Weights of a small transformer language model.
Size: 23 layers, width 192, MLP 768 tanh GELU.
Training: a variant of SOAP for these matrices, 421M tokens, 3212 steps.
Each number is 128 + 24 x the weight over its row's rms, rounded and kept within 0 to 255. Layers, rows and columns count from 0. Numbers have three digits each. The size before them is the row's rms in percent of the matrix's.

# layer 17 MLP down (transposed), 768x192, rms 0.195, rows 759-767, columns 96-191
094:142154141124096093117113150164145113106099099111144085104125142127142128126118100127106143129107158151157109155161095144141112139127150122090090105120109168114094106135125139119101134143110127099115129076156113161144118108130157112215115113124104107074124145137143095154132115149080105136
099:119123141140093105107134150086099116105111123143145105092062167188132147117102132113137135078119135121114119122127114131118177099127113106136125174145136133126105093118123141100161154125106128114144125098102145102115115115100132094125109154123148130160115101118104170137084157165124110130
102:123105072156116161135127127138123175099111121152111146120132130116157166134104146115127093168144141131117135125145117097152107125144104131141167142148141157143098078121114132114112097126155127112178138173144117134141114185108155124125155170157094117120122100117125148111144085117128098102
102:116122136093120145142132101128093127118149124108140097109092155131147139100121166126144161141123139147108182093131173119079136108115092137148161135106171103118165151116156114110137070129177155116125103076124120095099149139092113158112154122112118113141139107083055148156150103167132117084
100:115152137142135140135165145132135161131172158119145139125141105147177118147160140137114124138134138107111095133122106119125101134082123126180137122143083161124146131124139062148108104114139161110119143124135153137151190124132097103184119132118112105119133128120125127124080135158105119087
092:135120154142167177151115168132102108149185092164116174136157123089089144105136111141145141095169128127132140111136124112129132153116121089157135119116127130111159119142141130155131154128137115129117152136137122099120136073140135128068143109141162146138139157182126106122112100150185131161
093:100105114058130159153137111153146112128148124142113158121098182138090114128148153143149088081155167100124113090110161110116167118132131137192102100143152125078138139104134148107144108128133108072125129129097125059161117100112117110119093154123152138107158157114127099111109168130168143138
097:161098155135158126140129110122130134130167128093106171139190126146115115101107124101119086170172134118152112103105186117116136129092133163126136076106135102105141147137127073156107116137089131148100150134126125131122138171108127128105139128145104122128085100119153088124151177137108113116
109:154119111134132145131143128168167103180124160111119107132144145109161106166180116094120098168123111117081136145134106119154150155140138116141128100090127139120150114149141086109158099180117075123122131114138126093112114114147132147157123072134134109120136068108112085109145063147095174115
# layer 17 MLP up, 768x192, rms 0.18, rows 760-767, columns 96-191
104:128153154150185182159146137132141148082151101127094101136171128171113143136103106118107125107167168143174128085137142128140107062102132132119123144113111126127111159139139107169094110123121083122114121164110121152142117124153160138130117127138113148129129099131126156148108172118125156092
106:115147152156125081188197109107147173163141104136139087149123115115138140101120110117125089110117130111117164134160171136139097091119099149150136129132109117149124147114117137180125127168133108124142102144152154146098158147146111127134149154162120112111117105102147146119143130128141134165
103:127083124145122079153139143177118110109109155102148118103121140139119186135150184176142118145128143135109099129112105128121120146109082155124135176145148131137111124140140103084146093158090093071168131113106145151137132122140095099129166130153123135103168132140143102122088129151125143083
102:163165144118121148091106112132109095150157128119162147139118109150115099095109100146109114111121173119148129103118101113125135080148135150134102120116058152118113078133107083122131089102118112125160141109105133178114134155126152118125180129147144139149113117158107144077133130145111113162
094:135103094111110101123107092139197121102104182107091096107156137123159166144138152173118121138151123122133128134137168131108106128149153124116168113137157086112123149101112119118117131103145127117131113160096148143157148152181120115151106143143138133122136106079118138153141130119128095136
101:101138087139114101088121149089118123142131150125095117139112127141128135138163150133127147128118148146124149094143188100112103091079131165140147164164143085106114083161155117118141137085098107140150144105174121161137141135107162110156164108139095159111134102149120100139117088112150127185
099:113137090145099049114107161146116190174083068118147156137072145145142110138133132127164130129102123127104121140154122099119135134118098139109072153162150120132119081172143143101128169137152140097135136142113178100106140140151121130109147076092148123107098162149130179124107164139125117132
104:144132134118096107141142172098163139154127113108152131141161161156172143172136136105132112076121089133095115131093130156167121105179116135125128134108131128090162108167090165102189111146118151098157127128116142125166119114148116110164142179179148121101150148148144117117109131150118165127